From a checkpoint of a small transformer trained on Wikipedia.
Size: width 224, vocabulary 2048.
Architecture: RMSNorm before each block, rotary positions, no biases in attention or MLP, capped logits.
Training: 327M tokens, 4995 steps.
Each number is 500 + 25 x the weight over the matrix's rms, rounded and kept within 0 to 999. Layers, rows and columns count from 0. Numbers have three digits each.

# gate: layer 5 MLP gate, 576x224, rms 0.0477, rows 210-329, columns 0-31
# up: layer 5 MLP up, 576x224, rms 0.0477, rows 210-329, columns 0-31
# down: layer 5 MLP down (transposed), 576x224, rms 0.0477, rows 210-329, columns 0-31
gate210:495521468497526524425473470503491531477477460473494476474517460507512477518511523499525464523534
up210:485500507525532491525518515544506500511518512508584527506501534472554522454487485470475522500548
down210:502482485517498529491508445521453518497510478491503514522481491478510454469482478467540534495492
gate211:501498504547486492470507508482476514531478489469485469485509512495478501516523485474545486522472
up211:486550525521489493474489486472538517514498468525486500514541472508501491448492531542501559524477
down211:468501541520496537515475523489525503524534502490473465500490500460509539536489476518489501499502
gate212:494486516496515480470481493461506500444467539495512478468502500485528455567520488470499496461522
up212:511495473487471512508466491512497502526536530509501567523503513500491509452469509513525530506499
down212:470546472472439520469489491451545477527500498493453530466493505497514495516536481479506539465488
gate213:501529497532544543494532490491485505529496465491499534486522469476543510496474547501483437496518
up213:548514472506467524504492543476496476514467506498562462514496513488522459560536460504522495535499
down213:540508483474526497522487547499460492531516502477507527495515485506509510580521509442502471478481
gate214:476501529492459456500485514498526509492535499495511500497481514500493474526554482494470516509519
up214:517523492539513520507519495490537484478530497500507524513508466499492474532518505491477484487492
down214:546512510493555478524493481452532515493511521524478523520495468532540495504526514519510509519469
gate215:550450469538518488446510488509472504481486461482506484477553554489537495483472522511491482496496
up215:547493480483490488507508481524542520504458560510496452522508492539502534492487517497539524525495
down215:494476519520474501493468528495452497511512486495473480507509515547465538521480471489545449517537
gate216:523496474496524493493505531486488490540531494450467521497552446483476467494493472473563494503498
up216:475500550478526534445522492472477464505545479457516527548491479528495509488501535518503531461476
down216:489500532470504535496469496477460481519543511510544504530459515488499470470507473560478450505433
gate217:526492468492504529563524507489496456514512478505494510507502487450560500480495505483488529497516
up217:516480494525483486506514492513492504526500500480500489468505490517453480538506515489493527520482
down217:500506543464504473502502485517470540510477501485528509499462523517486493499550496504503490564551
gate218:524466504531462499496476503538478512505491511542526521533502507505470484470517474502464514513483
up218:500490500476531558453498538483500513464539522450475496501501510520477501448513530527516509487473
down218:504490497505485493518552502526472538521482529510491503494465491485534477480459498490522514483506
gate219:508488468477505534497491510467527524530473504500509499493523520488502517472499493492541502485533
up219:442504520467498523451510531457517449530492477506457518497520470492498501496494525479513521447502
down219:487485518529471453492528502551514500522479482497479464520529441530491524538475490510486517511521
gate220:518479506507453460513470516425475479495481508518504523538489492508536495488500481466510480516527
up220:532481467518488452533451502528491506467503526495521506491488494505465530468499519490499460512501
down220:486497511501522471506487496487494505480505495506519510472485527482507524492457521502545547507497
gate221:518495501506472524493518489467497501522495491510490512492488509514540511525482518476469466502481
up221:504526514493547541527519499496531475508491504508529484499470482474501468531482476510527506526472
down221:516515516496486495507509530444529491506516510523499484437537512510473499476540516509468509479541
gate222:482475481485454507493498536477503481556490496463533476512524525480529472462500498490496459491481
up222:489495508530484512487463470480510504475447529514516514517499528512495512477496491498482504528474
down222:483503519535533537475500540474531510534472523527507497540481463502515555487474507547477529497492
gate223:471484490517522467511481490517540476500477442515533505495534493479494488507510484493548494485532
up223:495480504495483534532486494512526511496459513479483523479516503508448514469517447482528489495545
down223:526494498530496489508517507521467528556559516540497542497524488430511452480518473529515491476499
gate224:529500456547494529503500519435490482495492474512506513504509488504524488442522480481484457502497
up224:511473508434483533520500485516481511531513534494539529516459494551492544498489527500469464527490
down224:512472503505506505444517492487522466503514501503509539513474493470528513498485493528472510538529
gate225:498496482495458484472502506483513512482535525535515533586522504485514469499483562499454520528537
up225:519451484503498461513527473497483540493521492483516500520483505497516468484486483499518508521499
down225:501507500498487451472494511505497523527507481520484516484511486528514505542484537569482494519496
gate226:460518504479523491515487456460495510505545476497522505508487518455483485493524511512499505540529
up226:509485485494465499520464480521521472510492494516539457538524436469507486511452514470499509475538
down226:534454488478493462453520507496502488505480536482534490512530531477498526550515474564522497541505
gate227:482501498528471517491525488439523496514526489504510486507485495509531497502514486496541481462508
up227:454512464482529518491533487532522495478482510484505490463470489466510489500462499473518482487477
down227:476500490494500495471510473497546509492477507500515515484511475543492557519516491504557519546476
gate228:515472467514491477487482481475474489539456474509530507497515439436527466467516489483495537503498
up228:533481499488489529499480454496519487499493511486519534477507504482516514504505500501535482517513
down228:495477481511479495507490489482544497477485477481488533513518542529446543528517485460483490507527
gate229:508494518459534527482503501487544481470486538462494474481531467508492552549503497491503488478510
up229:517531456487508495531532446450496482538551506480482499498496470516513490472494484528491530483496
down229:496476453498519500523451548510488476509494483528519503521517500485512527533472483497530455494515
gate230:472468454509529513491505489504481467503531475522478522485508452487539541531520477528537490503492
up230:520513505491448515490521494542486514508517494510470522541532480555509487488484532506471529562491
down230:501471529485527486504472494515450487477489503540495504490469492510477520507511481483505455484491
gate231:497516480450449496466482483500467480479509461485457539532487497499526498492529528467512473523496
up231:504533487516526511465482518517527451461511480495521498545492491483510466524524531474490504520534
down231:468529487566473488520477550488515541507479480498491531511523488479523493465515531522500501538499
gate232:552456491506505468499459475484449520538523541496482526483509511520511513497483516483513476520500
up232:522518523511472498442537508506525467480522463459504512499504492487491500520525504518470548469541
down232:500527477443541508475500524492499528517461477488467524549473476454531494507500488481517499499510
gate233:464506486535468497516489515505532471529458501499486481500486461456509473527528544449533486527485
up233:522476468505515516540491495503516474484491485474527529471496519477515544500500494549496499453460
down233:504514588503507540528529515522512456488510468488516510491516493537514549498487507465494515477472
gate234:498466490504535529516511524505495470512503510511512521515538530501490482513487497506531479447489
up234:471538507476506465490495518520525438486459511471482479527436495483515496529512491483505490498527
down234:509482475513483534547514495545495471502497491427521505504547494497483521520495512494464533529483
gate235:467509496497466515516506491463486480485484481491560496537486486529516495517522486477507510490561
up235:492496488515494496488506471467480516450517520491539525472506475550515487514501516503521484495515
down235:507488510496492475468503479493544560485517527517494484533484526530528511471505476537535494461495
gate236:515508471475505530485504471484516533511497530468509519527479482481516514545487509482514478489467
up236:463511536504496454551502469470502488492493500479455492473516470516509539480493468502539500481496
down236:541485524470500512533507481503484492559473487494507451457525462481547486519491482449537455471526
gate237:554485506492519497465519491517535491475500519507525480496468515520515503506491507507500533492493
up237:480558500493505534493483455526487536486521508527527520517516509517528528521519484504502497510505
down237:490528531538519523491488505544466534519481482488504485510470519514476485514436484537485505463525
gate238:497542501492485540523486504493551461468520516524539542544492488503481475449550513504467544456472
up238:513498511515524499449525489516478512520524490490464512473529514523493529476464473511494502492532
down238:505558489516541495491448455479507503473457500517470508475510468499483516474538513493510457528464
gate239:505460550494526545522487521500489458484541501476472547517551526510501506475498505511497496510521
up239:546496538472500488444513503485492558463536476483502511538525508508492484498520506496501469536515
down239:456499521558468453491510492467502486494465472490525514514508493499485551515511500558521515497511
gate240:435509473472498499472527485492480464546469519500484479491532539484565523468510488487511508501516
up240:553486493479487471528477510509524476467539505483529515477471539520506480534485509475456488545489
down240:485504484486527513482528510493482493549477484446546509512487502480513464493472513440497468506483
gate241:526509518484474508493532534485483512505452476491507525485494494445508481487503529481528513500466
up241:488493508534475512521499544462523510495480465467517500509540539485533550485554492513477485481499
down241:471476452498451517488414488534528473466469517502498538538488500450532506502519508489508498502524
gate242:511447538506480511478492500512481483504498483510476493494492484489483529519510489491502477495529
up242:460516469515502450472493497503501523496479485525498464512556474489527494523490510499484504514586
down242:494463480510503523506475492497521480471512490521516515483482508516527502558528505444480461483520
gate243:524507514467575547500512511506464505488517441531481565488484534498508518472485515489525525489495
up243:516492491522517535490487508495496518511511464480453495497474517478491537477484546502532514492505
down243:499492533528516490479481496483506550510486507543527505563502435572500463515527460529483493481488
gate244:505515509482535493454527506498507553543446455469508493486528520493503509489530526471547515478497
up244:492509486482491496529485492515466495472478473477433502483500522520488482487561543500485516481474
down244:516524510507524479492476512476492465544456508501491537520538500483500540490477497532515518484478
gate245:475494508528527495496470525526468528501519496530510532541523487532542551496548489489488496510526
up245:492512465504561533511530470522494498471509514511526528502495503498482517547518564481523553520476
down245:486459557498513496506526476473511501496503533534507462461479464517487468455518517480526540525488
gate246:492485487498519511472518546501495507467468462485498530474534486525510486498494485488498512482516
up246:490517526510489481495519515467455514490518523495495518479514498490525517479520558495472517494522
down246:502514502530501528510484537487488503520531475459536513485495532516505495528470522442485486488478
gate247:503489486510467519512502511472496482438501484556529472489466517511502485510522519470426435520554
up247:487519543487558518509481507482484539529516572472546476543518543461517529469460455514504567479460
down247:473487517504525506514465501501477527536517509471560471523492490526526451504473459487524489521484
gate248:523481494521491536501505497472502488428519473520500535509522501540520479476506468495502470504530
up248:457476518520469498523488492473525482516495462502530502565463500500531498454478496464578504482472
down248:498492508539484442500513492508481522536463556503500510508499515541488474489535510523541524536511
gate249:470521482455499437506538482500501496469489478450492540507540507492530472518483520495498460497512
up249:525509531493519508514495487480534494514503537509498484492480561502494486450521530509519527517503
down249:479540489486497486503491494490501466514513508518537485500512489473503535504498499513488515514481
gate250:533503516510485527518495536524463488499486475466496520508532510507510461515472480501493485501543
up250:462444501498535509520557538483500526519505521527539441547466504473552500487497493481519521504479
down250:497497490457495504513536527497511545453496499508512498488493537542497451469501497560488533499533
gate251:490450503534498470464495503486504485518475470510532518520511490488512509520466504510525489490520
up251:504499518494495479468493514509537479499482513466476520523496547505487499489542480508502497516505
down251:477528504448495509522491496458495477583516474530481508491471479526515457511487501529488539501502
gate252:524491505453468518505454476481496501492471488504529492496510509525518516474499479509469489477519
up252:492461475514468478476498500459513515520501454496517491459494466505519507525544475535517486462492
down252:541535500480517521499492500508502508511471484496453467527483462462521470548488494475486470573495
gate253:476513529482451477520515508509453468480539524508566507525479517520504552515470503488496495501478
up253:534525521458531568525496502485517505464527479464521523506509478467515540517487510475518472466509
down253:498454456532484524494485477497477462472444484482450480493518492480460511529521507514526538554476
gate254:484496511512499475478495456494479575502539513522513474482490529490542478537501499480504518502471
up254:512555439523485463537507483517538502490494516532491546517522528536535522495542496533478519462513
down254:523526462521504537500458504517507495517518526492527525526512454492464482478492515488482485508498
gate255:524506483547493537501475548498518487470542504506478514501523527477520470499479494495521481500483
up255:505524493493473471473542544501530485511527513512496518486514513522547508491494487491491506492513
down255:495481474503510530544454524463510490446443516474537509490515477539464502468486526543518476502518
gate256:531487522472482507470475486515480553451480531463484528521511525494488505486512518503482512498542
up256:548521511451492523508497522492484498504507504491498484502485530468493468496494536513509490490530
down256:500518485535541500494507451478533513482511526511516468502457524519507534525526500515497498512488
gate257:509469487503544521488481561507475494489467472488485482524501478516519516494493486512508502482530
up257:549481521536496515493499531493535529482509486493514529478507487500531518483480477495522529551485
down257:523521467499492475520500517526508499487555498484500529502524477523517560496513505474521504497485
gate258:540528533487414489506544496526410502520492476506506537515489470517488505524507494505516487522480
up258:458470489543511492516487471511546490457501465510469529509512506496534539532481511503479518478488
down258:504516483500518489479509475491510463551521518508521496499500529448481484563467467538501495475547
gate259:486495510506455522503512472454473467497493540514499471493496506474538547498524545468542469545537
up259:472537499515466447516504456488530508498513477545530464455507497479441561492471493519443472487480
down259:510517466490517496506502487483493490486540520507493504511499532498500473539511522473483475492520
gate260:501437453492470446499478477507516491503471451512534534481485490449543507493531480476526476553474
up260:532447502490448486479462525474471514497499508431527557466439484480526539510519480503482464534501
down260:538482516453492541532481513482504443468476516557478448487526461474559509482450492508446477486485
gate261:531505464478486508483474485456497529516519497501455513476481581480511528497479421516501522473508
up261:533503510460514528514496501484507473544490500481514540539514508538477492474509433501479485525472
down261:495457494505541480514466524489510521482520502494498480473518497484476500535461543568523502487531
gate262:490479489538519489541502525458493492493515481541501497540488513495535500509474495497527477488473
up262:513488492484486455489456484485537485500430496538520490547507534539510514497512507516515490477487
down262:509490481513486495540478458524511499476513508505464476467489485448460512481515533498489533527523
gate263:572512482456506541536490487514482498516513482525529541515509514524542488512503485500524482489459
up263:486496502500490507471519507500478504484478485531466475533496512525481518527496467496565469453490
down263:472505485498470490512512434495502525493504494499474523491484512523477460501510499520507459505484
gate264:525515523499510490499471511495477478532473470491483501474534533532503485531524476486482498488503
up264:491537501489462497484528516516523474509488503489482526522492535496490494490490480500549462507479
down264:509475501501534516462497510520523485469514488485512496506478522501483492520522515549442485485486
gate265:500494525490532500513487456467491535453528485481491503485476479520510463515512495462496511516465
up265:541492507525507515511522531512477518567497538488523511510479496524516508502504495489460488497540
down265:505531534491512499509479508453463506494476478466530521512482471557506466524481465441517492473541
gate266:528468494495466526470534549475508504490489484480544527530510510516492497471491459458495507531521
up266:532491442512520464484502495505480516499471525510527487498494523500479518468498515489529576463499
down266:468516512536482521477484493519503495521487497502470485542473520503503508459485517584528486468478
gate267:501491478502495536489499460463511508538478511519527512486493483514529430502524544499480519519499
up267:534460489517458544484525458510523523499544508506494459489463497499478501535515523519487522488452
down267:522532486522479502513478498509534507509520477511525522463497501475491541490534533492510557478464
gate268:504525465452466465505529502498490478517505468519503492467506467553523517494504543496473469483524
up268:482445503502492528456501512524514548519485499458519509470491484495500516519506493480526470474453
down268:501523507505491514470520498519466495475530467558538495517490521506500515526524515510424489525492
gate269:493519467509545486548507497520470507546506476484504505493488496535526497558529503498462499521480
up269:523550508511527490527505514470462484506470488470530474536495488499486529515533506495487523546511
down269:498515476496514517487499526560465510499531493487453489522537478519558529483521489573518531485520
gate270:515514500496514472461490504542518476446489524507498506477497543498480499522530526487518516482556
up270:515512524486500494504477529475530469494498497500471519497513524477473517507473504499539501499479
down270:486528529581513444492503474491509524506511476472503488509525477489518469450511506485527522485501
gate271:495481512502525521461484462495442463497490535464537488563516471510470531522501492495509557492546
up271:488427515515469506521453479438501462475476526510572515535538482463486478495544483507503519512533
down271:476487495526532493511495496478487487464490456481528499548535484496453526513518489588489548497502
gate272:507540513478512505510546517510508479527493482478543508505505522492474515501446489501499527511519
up272:485512512455521514499494560505475487473465453503479534461498501473489522482514512521559490487493
down272:463457515439522491497519494533510479494525492488501496528506519487495494482574467531470505480488
gate273:523470516510516487514501528518494496526469502508538505515538551531511524522542471502508520527519
up273:545482467489447461488474487481486472531512498492509490528537491498483482488512456498497513495528
down273:520538529495496485475480486515505468465516497543465492474540494495510555522505502468500489536490
gate274:515535478527514507475499524533526514489492491488541530523530522498515496495521517492496501491492
up274:531476521463529491484480520532473522508492528500483488476510515534516488480487558485512517484553
down274:468521503555495460516499504489484478483456501520522516541495500501427489475499525492512477500504
gate275:477503511479462544514499481523487447493496477504565485533554508487499483537503507496497515478495
up275:496495503512513467513530525513481481465510477480485522544497485485514495483480527497516474508521
down275:486487540484486469492461482482465497466486478521444506507557558560510518455496485476469459466503
gate276:519483459478510471505516515492497510523513537505485483528513531507486500501514454497464470470516
up276:507535527488504489499521464438497476508525516469487523478511469507510471499481535507481464515496
down276:497490477473512508501544511494492519498532499530503530517533523463519491496537490432467491544540
gate277:474536469542469512521504500506520521521506527502541498523482495477553495529483473498552532532515
up277:485540505521446503563473502514537531492477506499507489529489533507493470529503474504547587570558
down277:483527509482520477518467517523457522483489497517504456489474553480510528436494500526503497500505
gate278:512453489484497551494533509527491490501497515466475533483490526517512507500496532490550501499536
up278:534515501502460527478512487505470458535501527526506526496478526453516486479545522497517521489443
down278:498513483500441521485485541468484527507537455433490487514518508461488498518493482557566508455486
gate279:515515524490467509483483509464479509496512493455510494502482486533513492517525495505505472495519
up279:483477460492488499485519512476520537483540460539461474514534515524508514494503501481490499481522
down279:469517483492493516550466524522471505485539440524514497494508529521479509500513502505481476479516
gate280:527517521536509500470507558482483502545449514483493478485505487506500545499540478490531501509484
up280:496518499529501491497466547483477523502476478475502457514525512505489526521494449517532509487487
down280:519474514542505501486533542501495435511508506504479497512495501496505565520473495539460479492501
gate281:537513506514456501522510480456494515448511561510512485512528513531495499512493509483510471495548
up281:516496516512533520496496497504466498501495471507523522508499532494510492507514507513481515486488
down281:506506511482464495510496502579496481503530495542491464433520459497508507500513495492509475495498
gate282:513428509505506522551547548571435468493506454504523509525452506516518465511500486476483514504511
up282:483541524495523475502477454466517505506451512552512491520561540530506520524511491518506461451529
down282:542491510478495496519511520481490494500451441498517481497579440481479469490519504497534483527501
gate283:470494504526499506533504522497467533502468484475493489503504524474512518513472510488501477529515
up283:514523531571518494503513550491508481477516484500548488523503483497523504517546527484459540494464
down283:512436516532516519539551464511512521456570513459487512477562473519454512531462507526475499537514
gate284:492501470462493509502498506444468527497507516496504506516496520480488487465489482502509545517537
up284:480496534539483540457481453472478516513500483480556475509534509512500500459498529518533494465497
down284:497517478489496510496482517496505506487471484496504521503520466434523509496513544570504494495509
gate285:485561508498494502490445502496473513522521467506544484526503451497482478483522515486499510493509
up285:473491470504471495528503490513501508538526532471511501477501515448491487531495492491492476519491
down285:504493472514468503486487565509486495487461531473500482520476496514504521515476471583446481487501
gate286:521513515477505517496524511500502488531555498505529506528536534515495514498493514511481511520480
up286:489522498501496460509527543502484471497467508530487507476498501449493513477491513512494486521494
down286:507497523478492516495452499490504461489472487492467513481489551487480520558490504510493470472523
gate287:481513461506455508481498476513493489549477477523484480492491474461502531526512454486521560521528
up287:538557516536490492501519517497533488513492554482475488499516499479491468461516505495495524496465
down287:512432546498508508512510503509478521479528496487469481486462481497491513537506479464498493494513
gate288:514505481461513476490493498508501484530446469486516501536526468450498490491474473489501513488499
up288:470483464473502532462454523465521479492478483491481497503555497535494480502488467516473529500523
down288:515464513507493506472500479495513468521493486540518505480495473499467500494508518519465504508483
gate289:446485495483515535483540513477495483488525517462516527494520486488492504502510506500469506524477
up289:490488483502485463544471526477478438507514534480549491466465459499500504458483516483510506487481
down289:501489503523511495531538493521419489515479506477539500498483534485515480498545487517479504512519
gate290:486479496542459497473519513475517511500469495506467458509534497497492501490515517502515489529512
up290:495466490466504472516517468515505477513548506525479461561504505511465488502468485487486516473499
down290:505503531465472536544530506494493510475467556524508546471464459490490492499491527506452499503499
gate291:508514472522491526500494540521494459500523448519511509511458549538540464466480461478503515500481
up291:511498542456495496488458492513516514445484493502480491492521479561508466508515509474526553480519
down291:479519474513455529467498505446488527502514521520471485545484527507451495468525461461512520456496
gate292:476466508477495508514534480518485519504465533513519493496532512507464499478552518505487498496542
up292:540509491520497493526501537489497500495514514463481495509485460476519455494495521496434499486512
down292:483493518459496519484452502496496468494499465497530509501510509536547476487502498542506504494542
gate293:507502519476530452484517511515528480494488471524527493534494486511487481483494495517503532530462
up293:479502489537526512493534475446551536511552513460465489481508572490504490468496445528462523536529
down293:512489492469525525504530538500550521471508481510462506522489467500501532467451437463507513511490
gate294:493512539531499452497512511496506520552523495519501503462459541524532492541492524494529515504511
up294:471532494542464454505534558488542543444498493494448514504488489498504522498479490484480530471538
down294:494522481528448468504518495511495528459487453483502522493513496470493496518517507525517487443502
gate295:548511498540510479507525484513482529467512530479491510462477472475502499476474490494487541466496
up295:487508487511507490521478474508466475489462484498484461474549503459476524504521496500513528477488
down295:496509529455508495509436522470514472531485486532503464504495547550502525519507472545483494505523
gate296:498460467547532513497457481467495426517536510476539518543495441535495471551490490491526438510521
up296:521515455491501507504479511547510507518491548484485483472470469489467515513449454496500527490495
down296:508469526468491466466471495473537493474505533501531551506474524488514491456471534533482453508468
gate297:524474524507509468496466521422459529458490443478521565506499468496509555486485554488525486508507
up297:525473498526530482505525490492523529500469529473474466462487500532485496491458492485516489500471
down297:513525539550535483528507522522508551537494490506532507539503511509492531463475477544522471511511
gate298:510517523490498476523506524488517483506477487514503456512487505517520438494580485502530532563524
up298:515460521496524515526509507522466500491500511501477493500458495508511493505549537481545502534490
down298:521502503492505519480449515525540496468494478538488510466514507494495500473494497468476495528478
gate299:480513457498519569517485503494525491513496460554528462513508540494512476533489510469481509533477
up299:543534452448514456463525515510527534480552498526484509512495525508479477543495539519497457566498
down299:525474509525465499471448499514484510443557488487516497492506472530512531550512473520527486497498
gate300:479491479535525464477467501469459468526517541442505420469495546486496523494509453486524490509520
up300:536494501471477527475518503487496452530464449517457541511502480528476499490492505488464469485509
down300:498489463485545525493510437472500542516490505498501516492463473485475465489503486453468512499538
gate301:517492523506472508447467509494507507527503476494538492498503474494548483511531454478476485484484
up301:496529489519485479519515523507500513483533547453493472498523511494543490503524522507493512476519
down301:495500502490495467507468518498463482555521474498528493467520502505539459498497455489478538475510
gate302:503555513530474514481503520475477494460468474528518515535507582504520505477527485529503490515570
up302:459506498511532551478513524478554481511534511473467500503528512508520492497529472497556510489484
down302:520520490518503507525513559539505513481510511504498517508482561487530480522495528472480494443526
gate303:486496495519481495461502506484506493482501457498506471532517513526503508534526501464485511512492
up303:510488525510485490472472501521514514492532466536483485564529484523460557512499483509489501521488
down303:497512463503480462476494454481490524518501489549515479450485478497494550470538489532521491483481
gate304:540480472504512526478526499520490499463524488471501511495534485515502568466496538493511482509520
up304:548492496428529517465511494545525481538517485487487514517470488476471499469493555496497469498503
down304:461503524524559477466529505502507483533501522473454501499457492481491521495491512538457533452512
gate305:556500546475462447549529487523524510467528500540514494470503530473556506533520542453495496547513
up305:440476471490520498482450480493496488525519512510520480519487462541485484500517501502432498483459
down305:480497504526497492432463500494522492534494481495459513449516535524480467479489510484515502536504
gate306:443531519518501505503448481457510496507492438476531532523477464491522475483512498476541502507523
up306:508520475505520518488470532495490482479485532476485510511545529476515530487503530517463548464499
down306:523457509477478468550532497520486487478494506487535519513519475436490502523496491422496509476481
gate307:504491535488472483503464490458490503521473512472528496492503469516481494487498507491505463534497
up307:513494483534500518506460505534501536525501549485541524463513542488501518514504582483481471458503
down307:505508502517507485500487491487462510537523553492528479523469485506490500511531510479450488545530
gate308:488519438490469488475467532461508492519511466499491485489516494532484484502527452491470488538503
up308:525500507526511524539497517514462515506503489487493508524542536521481533547456465510487498515483
down308:509470492478482469518504495490472516473498498487505520495520488465517485497498511512567508480511
gate309:467524504509513500463475508532416498481526460487535473491513479528547480506514480490483488518542
up309:523474517518494534501510500466522558523529476517503500517488487467495503508495516482496512497498
down309:476530503526497523478466498502509533509541455473472510467535553501523512502546470518482513518449
gate310:508573501529455505496476529472492519459525555477562537493492464474474500498493523499490489481514
up310:498498513515477498530511460461472516503513486462486570463486492500493519501493520493506503481527
down310:503493505523472520498453490498473463544488478478514476486509522521497534528524478492503511525488
gate311:460473501523499457510527501476524497487461552491514484512487540482539471494486496497504540499502
up311:496487512502501489539503500460473491438509504485514512515535513458523494489518548500510512524529
down311:524532469458502498486441491540500488511500454469468521465504479493530496520506488574497509471498
gate312:511497481494512522485506499492532491530462506540498513533512486545507491468547505499501529475531
up312:485482506519538505514537475482542502456518501485505487506500498560524492513507495489489526514484
down312:550542455475526559474472531451488494545495455469448500496491499503567497483523490489530509516463
gate313:440458459518512497529520517476475521464539462490513480559509503480508490509519499485524502456481
up313:494494520444533462514522508486497536480474498481513466522510465482492518474542487528548515496543
down313:556502527526538499511517502475492448540497503526507492487527490465491500466475527577524483466542
gate314:480521494517533533541492488494492484470492483505545522493460511468514518530507534463487517509476
up314:521514500528443505489479512473518488502519538488526495472495519528508470484514482518499465514494
down314:521538489519452539456503498479480532510519480497526494496515504526528460520492450463520509509535
gate315:537505566509451511461505461523492511476531490519487476483508523465491504480504461508456470539510
up315:471505498446485450480515485491504525467491527458468509501540487479476515497520512495505494499526
down315:498465503530488476533486495505483450505498511509485493516498520493495513527496471488496511468479
gate316:461526528496503467498518490500478462486478459513503513481477480527487463512546539475565520540514
up316:476490443535468510446470493459537510508520467466536496521522496477486521479484489498481458470527
down316:513485492519464476491497498491520506497493492490513477486466485469497463523511498403514456475441
gate317:502505528460476533445508524528511502516533486479499471502500521523498518505499489479490470502478
up317:554484502514494502475496478480484494549526481457521527497502508462515486548489481464562528525490
down317:510500507479510520492489477473552481515538515501533485534487544537481501511474483485500525470513
gate318:510496505524480476487507481485501502528491485521474491515472496485508478497484519487538471530507
up318:519530504513489500535506490502496533496533557498504494518554521492535449502533504505504519519488
down318:489501482478488529467523546475515470511531478552472495496508521518541496501561518530523481521483
gate319:504458560486501505532524498494513473523472467448512482527499541503527462479540527509500481473541
up319:492480457470483498468519525468485524520513509509461485535502543449482491464501470508464502497515
down319:488484481456485493485501503487535527471508453489480488514524515522559522452514540530492568517490
gate320:509501525517490510494508467514533536491494468491511488480477489511543480470496516492475492501508
up320:485469484519470477479495506517524499485491460513509494497503534545512500495492484502473504496486
down320:501500488520519500542495492534524527486475532519504534513465497420553478424504525483503531485506
gate321:485548471479525500502514485465466497532500492513529503488506507520507462568488530470484490475489
up321:554501497487467521495481501515524489450517507481504472482537520463494491508506482509513518523528
down321:510528497472526516491510498483499520482511507458475511473519511515463478526476469447504463527539
gate322:535492487498486459522504518523490513469524515534508481509524529488524446510497476500503512550474
up322:540460552503526527499476496476556495546503516451529518532522501473511504449468466486503484505461
down322:506509474528491502475553501503506541500535465500481524496493504513496526451517506497499520517500
gate323:531486490486470527521543543492474497489480500491520486528500458479495518507508512506491490483519
up323:547505521494491503497482502487523455487468552511478470534503507518485475488491512468478467480542
down323:464524469503479461460473448492520475529482479508478520505493489538473479517515505509485516471520
gate324:493526475490503474556511511503488490468488556499518506496523521450514492480509473483484549485542
up324:509489505477503510530492504520491466498507503511533523473547478543493484529482469489520511475507
down324:484511489528497515498486519531466484507523518527478484516453487483515487513536517450482498514478
gate325:497512503553488533467485496495472464520452503469499532517483495503508488542513464487515476510496
up325:471528517503510505563491477541480512487504488533479517489538463515502522489460523502473511492508
down325:510467487541466514502492513453514510509528535513498504484514508514460536482452508452493477500516
gate326:535505543502539498494537492505480469517455464519505484476540503526505492538507505517461516486500
up326:498512496474513434491476463526500511491482493550473503497501499481476534458529493481493465514514
down326:433491472501514503514498490481534539491510514471489537525497480506479541533486506510541511491503
gate327:514482483478486510512570481438499530513513506482481501491504447479534448506477518496497503486491
up327:494465491468494505518517512509533486522515485494501464537470479512509461551474500513532480492474
down327:518479519482527461545462526491509505468535533552516511514466490501512488536497466534533486470538
gate328:470525512513521495533469484487502493514536480445535479535476502489507492484514506521517527470508
up328:512511514461503474506463501523496489517518458512491484486497482505521521452461501459462520481477
down328:516496501480528500515540514482490479487465518489477474488493533465433555508522482472503490529508
gate329:494477501482470512451527507482499529485497507477522492485515453492536526538485495466542472471495
up329:516494444450492499504548540470500506504437508499516500521503470456507505474507476511499519514479
down329:496497490499518484538458511509508511480464522538491496541481439531525480480513494466488528482534